config.yaml
n_layer: 24
n_head: 4
head_dim: 64
activation: "tanh_gelu"
norm_place: "pre"
norm_eps: 1e-05
attn_scale: 0.125
tie_embeddings: true
parallel_block: false
init: "normal"
init_std_o: 0.0045
lr: 0.00146
schedule: "wsd"
Each number is 500 + 25 x the weight over its row's rms, rounded and kept within 0 to 999. Layers, rows and columns count from 0. Numbers have three digits each. The size before them is the row's rms in percent of the matrix's.

# layer 5 MLP up, 1280x256, rms 0.103, rows 120-174, columns 0-127
095:512519516485547514453526484504510498572487517476510519479472501516500524497492512504510528523476499518501519497508494538481499506553532476475499476489526497464488552487511539479530505476520509489520537522520487499510496502543560511497486498474522487513482495527501486461441466464538514504444492496540523502535483490488470531490515504527509495466492473482475466466505526466468513454508
105:488486512524501488517520480524524522493528496468527497527491522496500530515437491495423480497483502515496495492523494545477507519529520473467502500512489550478511529454508510484499529526499515524483513496497501524456504475517511497485476497468477488534491483534522484489553520461482505504520502488510498513502496510500475477486541498528481507521486448503485500459523520488511561455508
084:492474500517539497483513457458539492508527496532495488519478537508482536534464474504470446528500538526459502538490498500485514500520482485460481471470493499490485533484476492489520518517489508513538494517550485528443478514511546486456489516498482513485490495487493495496521476460474483460513490535538547502522500483495483498480546509565492496480481453501492486508516530477511476493479
104:503472530510488493458475541464507511563516512495518481474475522512495500516576495504502505513492534503475486495499496491602515494522461441496526496502535486483501500505491495521549510495492472514500511527549510521462495523518498520474502468491479515499503505493485504473493489502497488507471496542555497502520504487469450527507534508507513502438517513487466495515526513477506466500524
096:498502475512542497472496494505495509529504480476503508494475526496436528552490502502489470495494519522472502511526513515544488457547493514483509456480533486472509520511517532484570507508528505522489498505506509483462478536508482507481486542456527521484520525496526500479472479485518518523529517509535516487500505493497468485491525449531507492502520516500488468465498508487513508475481
107:485489508548498488484550491469534491532513514460548518490480555490453484542470507498488503522470481503500495481495530493496514466551512509465509485440522453508517500488501501504545524519488504510485497519561514506510536525483525473502476519467504499515514495492476472484430456492482476468478505506518567490502478498485503510457514492520509498454502462492465501505495507491511547472481
079:491496499482490477495516512502544521504479485524467476494497490471512518486496523480489484538524488495519484525504531486503510504514460435510529467486503459508505483490494515512510512513501513515528527532502489518499531504552470535478483496515487511437477466483475489504483515479476486525537488494498529473482500476507525499500501450500511516480534521534485475529482522504543466514541
098:481463489520479500514526467512495486498496520522516473460490531526508481486524489541503520538484482521505498500500493463534510491498511498471499521527502514451470519488510521514484519559510471551537508509525517470443508533515574510490492502473469475504499518473477519495509487550475481544474474536559476443487471504532469498487516528497495487508472463494499513494477513488541483484515
106:501477525491532512496487537496514541524482534483522497493486487495447497488552502534485494547514503523490482440514506515536520483515473486453520470490499478442513540466513503511485475527496482506507503487514489513498497534506499497499483498477488513526539504512534460460516417522502530495506528489480504475552460505495472479486520518528499501491544460507433479507555551492487532462505
093:526498494553479530504513542461498517518507481488489515471489504511480551515506470503504477528471554527489527502536526490517492466530494505488511486481538455478495490475501517523504494515484479485514488528556491511501508523474515461507499530493508531504548518505477457494477482525513498490534495523489543491531486502496490487494540493520502490494478476509449464493499572523530543491502
108:512487518476491479474534568460518507551463505503507488508493545502469500470524500496506497499477543515468492512522497522515520486565507438505503472485545454486503545481467505544490522529509483477573530534534497549484509510551509460505477510469494528503551529502482480484479486514503468516477486474486518494538485491517505519452516496504497507485490507497470468470515539477519523462488
079:511504499528511521483483530483495515520511488490492491478474499504477517516468489491475485536511530498464487507528534492508518491521510475456502478490517496462508505455493496540528508507524490502512488510544501500484509527538529434496481491476503531484540505514532480447497504503494505504498492480492566474538481501507489507492559483547503507492516464496455485489485540500513552496478
092:506498523494513502475517515461466518538495502495474478486473515506492490511485452512497467552498538536468481497520515497531515479505474488483507483503504493420516552472501514501500502534506486494522484498545497498481496560536530454471489511489497521479540502536493460476506471522516524492537504500495533501522472504491471496488539472534494491471529480512473468499498532508504532477480
076:541505509501499513489494519487479479528523478528475471506457530503486520489486474485491482503489536503443512518508520498518525475535508468452494509453529495464506490489472504509539491524502501513517506507532497540496494509532521483501483490483517530498545504509529488451493477514485510500516500485517527481559460503494486491478562475549511512473500467480471470496503520511513505515476
084:488488518521483495485502483463532485529510522464528487518488516476428518519491480500521471534511498527470482506520532505515533491541486490505529507516514478508499543496485500528497467529519463550522493503532502500467458539512536489477453502498500513495527529481494483480537501503490476478519507479543535516563461499485469486478522479562528505488547464495454463488510530479516567449482
108:534523495492498555468490497493487501528514450478505506495481534517509503522471478484502504515449522536476509489520479535469521515523539444518517472473526459424479510474494524529459501492498490507543526481511487499484480539516526485492495532487497504482497481520536495465479491520545483496508478500488510509529493511491506515496528488520465491507510498482483430454479512477523520444493
095:523501538527451455481516507484475535515494450506536534479470518519502468523503473536502486522498535530491465499511476513538492479535508516483542510506533472481501502474576532527550493519474518512525488494529497508467463522464491479470501505509479514465506541513489524466547505490498525494537482539526509506510505507486452517471562497512497508472502475468461484486488534502493500509517
086:484534508512480516496536428517477489502520495522554484506500510525474485467504464568506496545507475514496497512492482485539491465493530491502494474475516461466495484458540528554520512522490490502519494512537492485518484500496559524496495533491494522538501516536531531494479503486543495495490476506537534494523531489495460489444532562556522478483480491506483510486494495505529510479534
098:462506480478529489500505528501468501512530551476515480473490477515467425552509521502487472517500489504496468500568527508468516483500524523498511413499515493495489478490500499525499520533513495534510514454523501503468482536552518554499469473505481511463527495512509495503480491500459424514495489504496504502484472499513523473470522484513533491478522495496450507504502527491489513521544
107:463458513461533545490522515493501548525526558478477472505495490492510467485510509456494514519496536493511490475472536508507511495503497482466528416457478524487520482463485487480467520506510475502459519533511500485522474498525535506497491468505499510502475485485479497493498490497457489505564504525527492485482461494467466522519482476518506513438544506523503488531517507505513479464487
086:473467519489494526533533510473501484535543539465532473449503545507472486522507540461510498512491514468501511507473509505519484475490532478473494474469442519485477506514488527505529518467544555542519523493535492493476495532463547515509504517487501555480488483519484474516527477528519479476535487528528493466491480479545513472512490480509470493505488465505493516501496499531505470556490
112:473463517505559544507492535491506510511499526464502462451494470493476541499536499490503491564521490538500467521514513527497502478492463504490479477521514510485487529495519482474497530505523478537516513493501496501452470513491499467498473497473497501532524474470530451481492459493495467514503508495476514466537475498466439465473517505544503489477556459528464494511522556534534511478468
099:547477504549505519471516522486500508537481494511516515478473501499494520531476455506471509509469536514465538493535538506518518477561499493487558449462533467463486491455503523513504521537523510491492509494519490505500478547510531472498488498489481520510527541470482468483451483549510472527479489501495496469503497490483495501475521471528534498471476501496469456482499544490521524464500
087:496487529501471504495487511494518517509499497457526477467501509492467511523483480498486479559525534521465486512502536492488516481527503484488507473507499474454501554485494485538520511524534524523512540497527515484483505518503527477509485505470492506498521502512495449483488501502545461474524517496484549462513460502486484477475518493601505501493536470518424490469494535503520567467491
103:497500547519514505504514478497498471523493533456509512474491502493470478515537496531483514526499498512500471453525533470500513498477497491503509428513486472487502473455494516494574522508531481505521544474525526508525566488562537536493467452501499530456513547550541496478483486499492489516511492485526554472496502493521488494503527480522488505492485483506433501512526519507492505528476
107:473528478497488510464486503515459482468516512496481472470497481516442517515521474530474484509451523524510524510554498501548500443493537490503519481531503535486508485463517530490495484476444503491529499493523516467521495505470531516505500527474483481462524502505507514499533460571524493502494484502530528503465517491503483483516513516508487474490509478499506504445536526504523518494487
091:504494506531544490480536481495534531508493502528473485513480517486455513568496505524490489550464506525474488445519503481514504488537483514481539496470529542481510532454499520484558510511519511532468504511529496467507464516506517536474486494501488498486506530521543480466504469512519538494496504516532499464488501496517450488462548466536552484445488476471446470487505496496504507481482
071:510501531478488544511514520512476457518489521511458486500495540523501504480498490472533469507537509497488428463528504486463540467491464532447464442507481488464505506494484478487487544504497528498470515502512506526510516510479504524515483462483491499546473490482486496498511526450535476509481483447472527425541465498494504472500500501507475510484486461531503500495497524539523544508521
092:521500527504484505480527475489476536508500449515504541494450513516484493530528488515495502532514499529473495497481493504549515487517519478496532504489514505432508515466531525514556525527476483511510493499574503484483480524503555469472491532489494511491525532477472501491482486493482537527522507500523514471545503512502460519467559499519470502480480487497493481501471524498496515496519
081:504478535534495523467502516478505514559518500493524504496490548503484504523483487518465487513492521520467514518529512518529495487557483507477529460457537475468503531454493526527508486523501525483526509535535497513487477508536515459493479497480510534484502524503526492475509469488490492492491491531510528506509478489500475493469541460547489497464524491485429454464511555485512530485489
100:503465487508521456510515466495494556503514505494498541478475501497495464566483493515495506520551520528473480497512488499500521516508463523478516517476520492479512516446526496517509491531481509520505480491499518513468469567515531493472475532506467511469478517481476507504493476494472511503497504541520470481497515484476461509456580491543484515445529476486481493474487515464497521499499
100:521490530555489508492513490500540542521537512503500510519478504511470524516500433515467475494484494513504518527510531527483498493513502490518514484481551451469469551487510496534517548546509520510486521506524508497485456505533510479478491524482510532496475492468503515512516491485477480506496477488489543512528496507492475493460519470538517478498549476492466460506492565517500534505483
098:491467523502506517487494524481516511520509475527514520488478561491471526541507452504464498519495543512489481511522521488479530480522516469487491476458547496462535509477477490545550512485503518495534469546524479520519527493504507500485474501462500525508573499493511463463463484498532505500507501515494535492525455484495488504498546502537474517494494467464467483500517507519488513484475
093:512484526541504534477544551506491507522528485495505462489481486487454505481508499535471523510496528512494469531507510483580526463537474516464512489485493501472508522499521495498525513545507503534486497507522511476453496500499504451498499533492486510511535514532518450468494490502492494537496497491510519443517497497506461486492533460516470477457509457532448490466511501517513530507482
104:508495551506469497502524527479481505559498527512526485456490502509442454561470476511469494565507533526460510531506493522493497459552477495515498503538562520463491516468453485533515497536514475492512460506528500465461495533534510494495487517487532526500512478519525458511480491526516508518481501508506517466495493512509460481440514500554490469489547492477442500461508506509536490509499
118:507505469511502521478527520502481500524519543508533456508496514521484501491482497523514442517456503529487489482562518509535500455506511447499497472490545534470527493437528533568504470563495525486543481541532504497486469505468506520505505510465538530468499536509520507523542502517497480490545487531494487497472474489532528491487505505505455489495498519478498471457519509513530499513498
115:539476531492469485433538525482505471537491543521476500500470513490494488557484476472459484530461575502498524540484549528514528505528501507500518503467477465494501550491467513511467516565476480490535528522522503494426506528513524476484487495449514509496514456495471508489512475526475505499490500480538511478516510489489490522486515452510474493495503460479465494502496504467549485477523
102:498462519524503515526513479499504533516519476520500490497473512490446520547469484510486529544542528549442512527482522484543512503523501479536539491449506480471498474428506517478522496522545474503493497498506480514506520532502569481495470529499479529433506524486481520475456468468503505490544495513518488498481493498504470507473540466573532503463569525498461495497466518474501506501469
110:498443516533515513510515497504525527531497546458467443503475513483451499548468523471453473518507550497480489501500537500484524473505498494484484483518509482472540566486482461517526522526473493551510496500523504511457502527502481467495485514475506506488540514515507435469503468486515444488525506478493509488526468498504492484504517492562480492492535501496421514511519500481494496493498
112:480475523565520484503509499506521565533510562504516496488497514487459493545516438467499461528526517501477507528534522478478495469520478508469514503532528497496487503465501461519545491480492493522467497540529491495523479541492488497487485490494529526498464532512483493475492470522499509471501485493489521455553489490472476483464523483552512483496493475491407501509493524521521501506501
104:505515496520501491493510549496512462487508496488507542472471506517466502506537457501496486516493506532450482542506518533569524497504498468529511489484504471483467501479515486538522509499496485540597488519535490513489470527522518470480474490514477535496534507463548467454440469515524474511515493506488531509536471490470480494481525520495517532466495461508473475509497513518522555480490
091:481496469526518505485509502489495491500506487505501517466502513504485523485470439554500508521477525530482496468527499485508496478502500481456541494455509479488527509480494511521508511494476528511565451521530529471486487489506505491486479558492465501526548496502553510447527483493484471495524503551470531484497501486523483480491532513524514504480476465475479478488546542525523500490495
105:518521512524480524500500558514476486517484480492478508484479552519506537503479489493502450521494522522481488525545492536523501473569537479516505512464502462459479545511487507514477517513474501468570499511519481511496525552511536494502503514465487515515543502495485489473488465532532495511507476516497521486506505493498516507498513520507498498449510501458489482457491534485516552456469
087:509490472501472518539491504439512483559486514498492495504496553504498528503511481507482513530507494520476518499544507517533511464518473493515463479493501500461487505486493507540502499541489491507556500515539514500459479515485524477514506490502536515499509511495497495475478473499495458529529497531520512494568490495499451498460528495557469489460510497512458489481531521525524482481480
108:508475490491489506509477496473516486518507497491516485501488517497527504568498512550488487552489510540463488511529514495498510472570482512513509476499517520453485536496497519521510471529467489522527482499507477510443464561486466476504499545505503522497512508487542500524444467533517482500537506544477526468527504496492455523470509485516469494465489508475470456487481487514523510444504
090:504506487528522485473478509471450528492507468485492519500476508493482491506518516524487513502456541496473562504503486517513506497556509460514554518504524481512497494487496515506486476508501456491476458472503491471461482494520507495474482550464503504463513521488517480463479461561461551490499505538563470506435497505512479503474524490491507501536513524470487443477525518432489525479467
089:510488530544529507473514492474490502549505484497498522518479526493463499516495478522485506516486535507479501493510515494528500460496469521468528447491502485427511522455514526512518514548510534464523522531517523516453483558516535480498493535481498513480544534523472458472483471497485503519507503504531500486524494480503443502507521462519489492434495486508450490467521533524469520489474
091:523466493526542540470498551472479530523500494501496482470490511494473493503513502507501497517504523561487486506520522513483516484504527493486483470499539508457503513471478501490519504537527499504522511508518494515465488504498494428487480500479511536504571508503509438476472491515500490533516510497468547498537464496478476490505545489530472495478514474472462464475527547483503529487479
092:511512479537509529485512499484494487520494517449495482470482514510458541507478496532507478563487519536473491479511530486538498450526518488478524484494524471468495510465508522488500516525516468506533511482552513486503449540524528500495475519491477501512525507518530489453475492522501489480524498509509545491513435493490477497482543498535533506466507485494467466493497537484521571475498
117:505528497542545487489514548510500515525507490466495485487487475490441518525502505523507511490484537504508466457486484480491512497586516493474538477508510528504508517428504539478486510513509541488488487502502479497508485496514503505477495533472491514464537542487536459451515512488504508531489505498538522507448488494516492518474506506497511501471513518490495488458566498443461515487473
085:513508522506509497485504502479522491491485498487494488483473499520471533515475472504459484510481516529462493528538541516551511489495480485505516472473524507473507518461495490539519516512477465527563477568542552501495485491516509428479464509493463497494515511502531470487501492502533468492530489522489540498529495483502508512486546513516489517450481497475464500498506501534521507508491
083:486480501535511500488509514448533536533519502506502522473468503506451511524508483513453452519474531521468512504519539509530497472549492507484527503475529487463494504473504529534530493527507515499495496526529526515492484540498503477475483517432489530493527504495500475483512464508479490490502498509513524483497482496484472491468536466539484498485513465470454437479500536482506504477486
087:537489495493514531503494479463493524511486485515500498503488554487487558464518477504492543531525482466516507534469510497504502496513489479520506530433470452494477487549477537497503489500561474501478528502495501539503528528509515486499499464494493506462521489536510492491503469460527532475505485482467510503510527493514507493507502491529464491489558508497511512520508528463547540467425
098:511514492507487482479487530464504503483546428515450459499493487526491488521490496493498478501496506455492513508485518525481544495524445475490494524508503530472502491511508454496493518546512532512479518518481515530436507463463467453514504470524536483515556466499489451477499513501460489499497504463467483491562470501478498485502516516489468531520473459539490500507531535544520511515517
095:508471509465452530476554523503464453485469431468489503496489528516511528495530531476495502500474531500498488515533513502498503465503515481520489488496535511465485509497503527511500521488494542557550518481489509482504537533484531506502486477503483479534588496531507505457492501547528457547477490521495499498526505498492531488506503526496512500504487501488484495479497522499523517471501
# layer 5 MLP down (transposed), 1280x256, rms 0.0907, rows 120-173, columns 0-127
084:511510515516517516481448523511444501496542486483496505465539484511531501545526482529434533490505534496527549539488500472453476484510495446508506499481471488515482500494492518463502463512502542509517515476458478493513482502529490524529502455478486464516476491506511531447464523478521544518482540451512501525507459484490498504520511494447518546463468456507522461507496490475527496466496
100:502441487543499482495477485471530502486478486489510514505512536516490504492468478543453480510521492455577513492513503526500472483485484461458532489538490493498510510487488523524518518457498504501478535476520467465490500565472482510533518490494476464518474498480527517528510525501452512515531457530488504489486531483488458453487513487495472488487531521494503496501505502528509469537531
072:499477525514469480471504478525522480506468553509486508518501482516504483519490483527469500512507545459519489525469526491480487491485515527442475439572478476526507530486514496491487500549494452491535534511501494497502544507469513485477480495505495516504476551513491493480469462480509484460500499477495513485556495494508502512483498520480521474501454462493475480480497509492515526535501
105:461502481457516516528526461541506507520504528534479515511553529460513550490513499509503508474522486486495470535476512457489496497532511537482506454488513507486497464555524471472481524467499526470490474527464506489500510508500472502476473522527522496462498453464456502528501531471497529503482520512499428504465465536524500490487483482476572548485493567520523488489463481526507480507478
098:470479546496480477505493509470495474540494505477491482523517498490508497503481496517473521511502474493521496493441477495438497525492496471459471495466481480496488524523473474425469466485503483469520510486498535458502542464523458458464499520470459511547502455509516520480448527502508507519483513505490518512451476481496520506458500488481558521521520509513534515463499506514528480504525
104:527512497528512484495487518542477510499532502523481436550476495469492474515517513502519489486486523503486517500505508514504523491531489460468478451469456507492510493491494472497511516474518518473491527546485511513488475466449485539490510499493488530480495555487534498480488513502512518521551552497544519524501549510496483506488487486522507444492458489435509521483537501484517477541495
067:516517520472471483509521490480530513484537471487514500485510524480475492530467510471512500471511494535497512519502535489503516528465497529524493530471496469512479476508510514493505515478502465486507500433495483497526493538468530516479503487524531499475457510523477539544516520493524502497530466482541523486477495494484535500515477464509511502526542532522480508525493568484530476522491
090:483489487545466461514497539552467506498501487482528502469550470521473459505539472519494456473517467497542535505487457460508473489496509511525480494520470478512535494502480506527504509493502479477503496516516469482521486501500486533552522522477492472532490536508482527511525510478488508511529448516512535470494525452497471466482455516501506473484526489515524497543518520530504480488509
113:549515429497535509480494475488545516543500533467480464501488490477499535488510492492491505510563464532500537517491558518504514510507486505513554468503500443516516491504469513456487482507486515486476500511506527501481444520492528489449516540515517507480469470490517506467468555459501527523528479512534522501517538515516489503481497470537488466542534516526494534492536495469492508495477
076:488462538495528500507513467459494516493543475542505500516535498491525448501497531557482512499497504474449507466476471475516529491455497546486483532503486531509490505476511459421513540545488546475476487544503495548493529509506472521513518507497481481535499495442484513497526474477475508511488521463512521519493464507535464474520475529506488509452484464509526492515488464477485512490500
105:512426504533524488531515465517476493477431477523467543474528504471499481533490517501444501504502508513508518417524494473475532505476494448510489473477504523539504494457481549527526516524510505499512512523502502513507492531506484535487498494526482533480510545552499510492527493482491553525507529497485475512521534522436485527490539500524504501471481526494541474496504521505477516491449
060:478495551464496528501508496536498497487463506500499522523465495469502533481537514495480539528557507542511453481495506490538494509512486478489550474498447490495470522502507499505482545491497503511487489517473496506467503534490485487496485496532504498520463492501553499517528473480482533485529500457477513497507490563518495512507475510498482491473473559484508495498519502476495486501486
067:503497516483512483457509493510486531496471504562491493494537476478496518500499554520479502510505507517490528514515503488502477489480492505472494477491514489480434522483529507462474530513476541489505477504489480533519512504524462491487507493530485480495467475528539502511517447500490526508548522462511510533496481528495435501490466528457530520440473529534507486504461526506484489499466
066:509535532508532495489521523530505454495448477530463480488509491439515550460521561514464497495490463528486492509452489484460488490477526505484569505532504458497468465531503513494485512511536547519496483530513508502523516517508524469509477475490525518520477468486508448519520493520496474484495501436476482483536524530521537516468490490498511500488508538486502477509487495489521536476496
071:502458522456539484470557568511507494466490497474510515477502521503471490525517498469486500501490490511507530491496488498471479538515531496539531445460483506492463448497527500522453493487502552505506528497505495480495463566514515501490486516451520515503488523461461505491479523498510492525467503529552485469484497488473477501518509486519496512499501509550461460468452516468487526489513
109:522486488507499499458484485505517488463511526479516519479484528525496497528535499511526504501496517534490511551478485495453492508520527485480566527507527463522539451441466473482498523495511518507537515471480531480503487458535483455552456508508511497524515557535488473493477501495504500532469467485483482529478503480482547518459494516513533480524476469485465515545485457490523479467509
092:486477464465490449457511503484472527527474539488504519480549512496470480474491446522460523477516530493494515473508512455490460492494549467507472527463480481517529503479493522534461508510462545506534489532459520497504473514511457491501503514517504510494476489563514480523507482497498500499522504543477469506515495528485489528523486509498518528469514491526519517493483487529487454504451
075:477505524478510469467506495491501486499467487511483497506592477517466459536532513456503454505497464484519501510494501500467491503484528533492481485507461502492460481469502508480496496501543493483510517490460476514500493519487502490535529503485517498502507530524521471544506478482477534496504475492468585483463489472486510437504472506491540475522484543529493503488496530486557506501518
097:523498481525477494484513505524522510519497482484484480525531520549479534519542513518494469512476526468517503455499496503488477501498515490503486470470493500511469492461524512497483543508483540479551544506482501465536569498491460500495557540499491503477540511482478490486505506485509517495488470500491486481491506462534544492485469459489504502497445502497512470501513519513528492524505
085:559507523488501472509473541503508467483529499545503537516530486513466487497526457459518516472542484514541466517482485565471502464499491533512531501469487508547525490514490494506513514492498469507476490523480526510500509460510517483502491445504496497518502489466492471463522527508463536529528502494514482469498514482503489477480508488526503510508484531429547510520501503520502485428486
073:492495520497501464505520488525477523522491483485501477485526487521515506503460508525484515495493502505528500470505498465465478464474517460501462507480437460524451501476519514480507519495465495474508492460466527474524491511575508496568497517514474515438499500500514504486453454546504539484551516503488490543510469495502509512468483527532510491484504534481511500509507476521487455492495
119:517477497526510525453503478502502472510472475531483471485510490511515462541555489523487462524511478523557498498521500490559517496459511556508463475559501506496505462487531523478508494510470513505477486536511528533490464499481515496487529523503533502519477503478466536471511543525506519486500509515473532497524547511499478484499504516476502465471492528492472508494509479463538537535516
075:487485490505483478487488522498482527469496501539525485502486501474465482534464487500463509495421564544494479529474542497502499513553530484457558521487495510485509480498493505481487531473478483505502508490488471454510513499498487475537481520474553535476492485516503446504480519517532513554531503513516516485485473462492520490488542480512524508527465493501467474441454505541525482510513
091:463474484502517502520478469480525488494466501483476450496475457533519485475517496497518447520524475502506443466470551540526488498507519495458535461534514523513532520489490544512503547552490475484472500533476491500482467542530525516513508482541517514485498532478489520508524480519474507478497496467489532532539538498509465508465497490533540485501471491515502437480527520526520500564505
084:493443480522454448499521465481487493514476500497489517498568495528509502517520480487488533529445495482508502480476481497484445505458498537506470496509462503512482549455510555522494536522452515467518523512478510443502516486450497528497548526492513494505527513502502496490500528517513508532496475516502461537527485488551451496492461436484516501472470534501523511491517507504509485491476
105:528527469482528462511488505506501518486492489522474476514492511534529507465525535465515514509477550467540484484482548514479533504488510504517479499495454507491490463526505449478487491482480511511453537505497491484526495522482523471495537481491490530530499509504468524466511479476471461570491496532487488430503424471534537480502468518505501478522513478472472514511500529505458483505478
090:505506511487494461487490527487514548510477518504516524511526529470497498495497482524423508516523561472481530485502524450533493513518505484469510431508449497502474512456483529488534526487484514477519573534510507501533485528507484527472522510484501522499504537502492494525496487522525486520540524511501505496520491511495503485480492468515519495482505511530500453512515490491519509474508
082:528510502499523487504499510480497507501496515484486545483512490521557466479519496518541514483485523482528469431494449495447464513457529473480496458514454507529535490499477550491501499478544536472483514524474518476528488480521517463508538526504512532482530478535505503530501501498488518499520512522466441529513486484542518488490493501477511515562494487488474463460507527496491513522478
100:506503492506453474467479506559481523512499501470482483494495471489497493478493497530479509476520528518482522501471538535529486521507537491517498507501520496503519505461536541447486559494516500494469509524482507500487509463536484501509527504500511514510496495489538548475491469539532486474502462475485491492530539500532493521502482448491461503468506513540491560473483489514481503499484
053:484499504483452513497495493486477477478496517538494486487505494485492499585544521532483490533489524468503542520465517510551503459527497458504508505479510524449508494486486536458503522542499550518508483489518501475494471507541487527494495467533519488522496501491505478472493475534458512526503526453486517450448506498482459495471488511476500482437502469534520482489499517518491446475503
108:517405508499479488483543509506525514500475544546497499536541510435500445533472493573479512514547540500505482459509487469520479529457503503518490465505476480508541532472505489515461524500488508486535481490496517519473479501496501503491511505505493521484476531511488526510537495510495484496505481512491464482511511532504508480497477491491485546455476473517437519525489516492495503523496
099:483512519498488475517533464502470536541506493463493481498472495502494479539480511500460532499483492483506510487478492462483515492518468491521476444522498447476472483467542495510472547469493569508528506492513490464505479540506500486494503498526455500480517484509553492526476503521505507481525501533505476518468511511476526511503486487499426500507520494549504504514546461478506492525498
098:474523499494547485544503496514519535499514513537480487536489512467510519536456521474474455536472468499483483512506481501508508529467516513498479483505469480531514491511497485485490491462482472460478465454477525556506450476514499498477504462520510488543464498509513537533521542479509484516499540511525515498489532547467496520489530544495474448491456507485532503530516481480464521414479
083:496482486503473531505519514506478485478515501469479441471488463517474501492539554534477524506499541452526539473494537515503481502491535553492497473464486524507513420491521499505522505509538526507530457493503504525510497488505495523523497516485509525466484516498526498509533463536487461433484483469464495541483518520478549486460508491512466526485482510513503495442485514483522544517494
114:490556506503524528466467470530491574532458473511477483517477507492535532533570490497487480470464493480519443469479537548467510488505508512480467506508459487470468494537534540522475482502484517492506521454521500500485537441470487521499512454505525550488474497442507511483480488541484511488573496498465484538472489496494515483465470522510496503508507483492472460490492516477519487500450
107:496487507443499490491468549525470515456537523509504501501482480509481491487543516512516466493462543480508443505462485498512504510524455555510512496489496497482484506518491469458511482495451515524484528505544479482555500542473447494510537498493494513467486496482512508495508507504484514497474495525522503489508502478497550499507486512465555495514525496482448518520540477520499518482476
139:503456494493496482496535508529497509499420480488497476521484534480515508535521489483525482490498511516502469477445516480447518518506466489492519498508493506504502534498482512462489538500535487497480524496486500498495488491510535490487480480504492526534494479510504513472477456491507549476507543474532471501515473507483481520519517498516493545488460472535493443539497532462476501451479
109:495444500500475496501506485527471512479522480497490508494532516503505476491474499463514506481511508520509494444493464504511471492433532524519498485512490494494492543502512522468491518467524522519526492478476525503498459515506499470489481519510496505540480530508493528419485552521528467468566493470493523484538486496507532451519495479480505502498474475510539507522483515510538530517521
118:551566508531464494496488492513511462499514445484438491501474489503489541515487504505516486521495501475505501516506488510545512518533499505504485467503501517480483500503551511492534526534518506512537495481490489477495500520498470465484554461547518521470473479467515507518492555467520499471518493542495505514486518517459534522473501505449480488453500516494475508493496494475508525521481
113:519502517485525516476469511519501541510486507517473504555495490511466530544529474472489480534531514487469492499521538501498507458529520486497525493496462504478466511479519473501489494527532514486482489537483512502477453543536502487503440505508507509480485467506509461514499526491526563503507518542483522489516500527485495500472528496502509482485488544467495460518485522463539483472449
107:523496521457516489476499512534498529504497510509515514526494511487503511526487476498481464532515517548517473496474491486513505532473499512509490445488467482489487521473497492499518492560469518469545455541497507510469489509484522496464498501513448504512472515470490489529487558491509477523531515564499512509518497533478482505438517512514505518438456483472489473465507477484466507511503
083:473498476515495469511471480495481502487497510513528501501525470501495519520433515513494527473489477556534539507536488499536515481501495483485534531462511493512514513463504479513499509521482486520544496506493473521511479476528507529487524536488461505525506484434523506469506554478482484514479514530507494496494483489478539503504475469479497456456471501499498531509494495546451465481525
095:493495529473480487507461536529546538496536495501474498515530459483483478525500517481490475537521550523505483521507507512528521494504520482498483448456483528527532510475506485492529453565514506490493500518486540507497465498508421518479516505486488557484468538466461521512493503503478516490507511505503453483477470521486486506483462451498541535490496513459518495505472451472535470477504
071:520512457500487440475507500508455521488488550524520519458511530492484467523499492486475487536487456516515553488516537481493463530537470473510500454519527443486469492476488511472479547546484501459517524518515526524495503493474546520502493472508528508510527471495462481527503460475495521506558509479450502503489496478491462527490452512569501476454484533510522512473562527489487476508510
130:496504507471497464506524482495515499493497479515513445495542515493519456515485496484506536528537515539539496520525497507491507525486492506491496561541517530486497492454503501529479492525499511509524483436483479503424452489498530486468503556501489496498475505505517510495466483481503521501516518511490509517501522516522482513505510541530488519508517521509477513469496497446507497526538
094:499518525465466498476479470513501483505501494488521486512533458488486513502474522488497464502494483469486484528502529513535541487486487514487498474532480487489460509474526461510499541528505507513496461494506520534480523502484534501489496464461535482520453505504500510515545522517533448498529496469521495433550473481434520475488478498514505516490513497503529516504495494487507515478518
059:495518534521520476513505499507465489516491472529475503525524510498487509557448475496455507462494521524494513531524498525527484469460511500460481473488493496458512525516502550507518495502494513503511480510485499488461493519503477509480515516542477528481522503489508516472470473488488481518495525464489492514544518510492477513494544474526497532457492475498466520451531488530481547473467
068:500463499491505511494511495456497491520461491496498493462497487464498479502526493510420516507552476589528480502510489481546513499436508511516512469516499502496473464476514475523528525534494507491552498496493523531453512539517463508493506471502513507509509521514505496505507466474518522471590534487481493495495483528485474476518493534487483538461509507469474492528490529480489521543472
076:536509530468506526463517501511527489471483477508555493531503466494549555477481528482484488533526513534501449528452472476501516483495485505503492501475480469505500485450539472500481478501484516497488484495510458512501432492476522484488534489531489489520471489479457523525517471428498500511476507482493528516541511545468495522489480511500514517515460496496512445537465527480520547508512
109:554483527475485522458475495507514451507498473518478488545505496524520493510552531485504530518527486490522503504511505502475541494495515532504411464493520454489459478476510478475493523468525497492519506513452521500485540509519506502501483494481453519518459463461504521511459531499499470491518510510462466484522540482511488476472507488505526477561532483469481496472475504484501512486545
074:490473493498475463484470504508538531485505533502512527538499511436456517499479526506472513500531484554507488522496519490534566523500456484489515494479474517535544558490500480446529481542492475492535480530507525501507468516482492527464498517457492484523468467491505483532526538451497498516532524501522497481505470528490504510516539459487492491502446502498514539487525484509481466514502
053:508457466505467468518481504444519506525495530512544484466529494491497514533551492516457501520518519505484485470531526491499511486461525491499508499530538476513471513488472522552466499457557511486495482563502524550478517508509460477506500506545481493503520528505508464511494505512514480527508477448508520523506475506478540511506437503485456494495472522497467503495516503499494547496510
079:447503485456490475494495497541477457509448483501523509525540486500526470480484483535503467443488517520489533474528536508501493501495515475477508505546592522516531504470518486543519498476456497515531463499504491462483497514491517485508500517497505439510491495484498542541494500496474477536504496517535475519462490505479498531479491531463562496500427507492513486459463459493484479515571
079:535453487516514489524473500500463461533539479495526472479483527523504495506465504486532510482485497504506489507476487440491503478481493527511516511495511491513545502512491524529479503469501526516455477496495516467498497511467492516537501497508525455507516524488499520496461500497503472505513512513502534530482509494501489497520487461474523489488480485519496461462498461495538501513490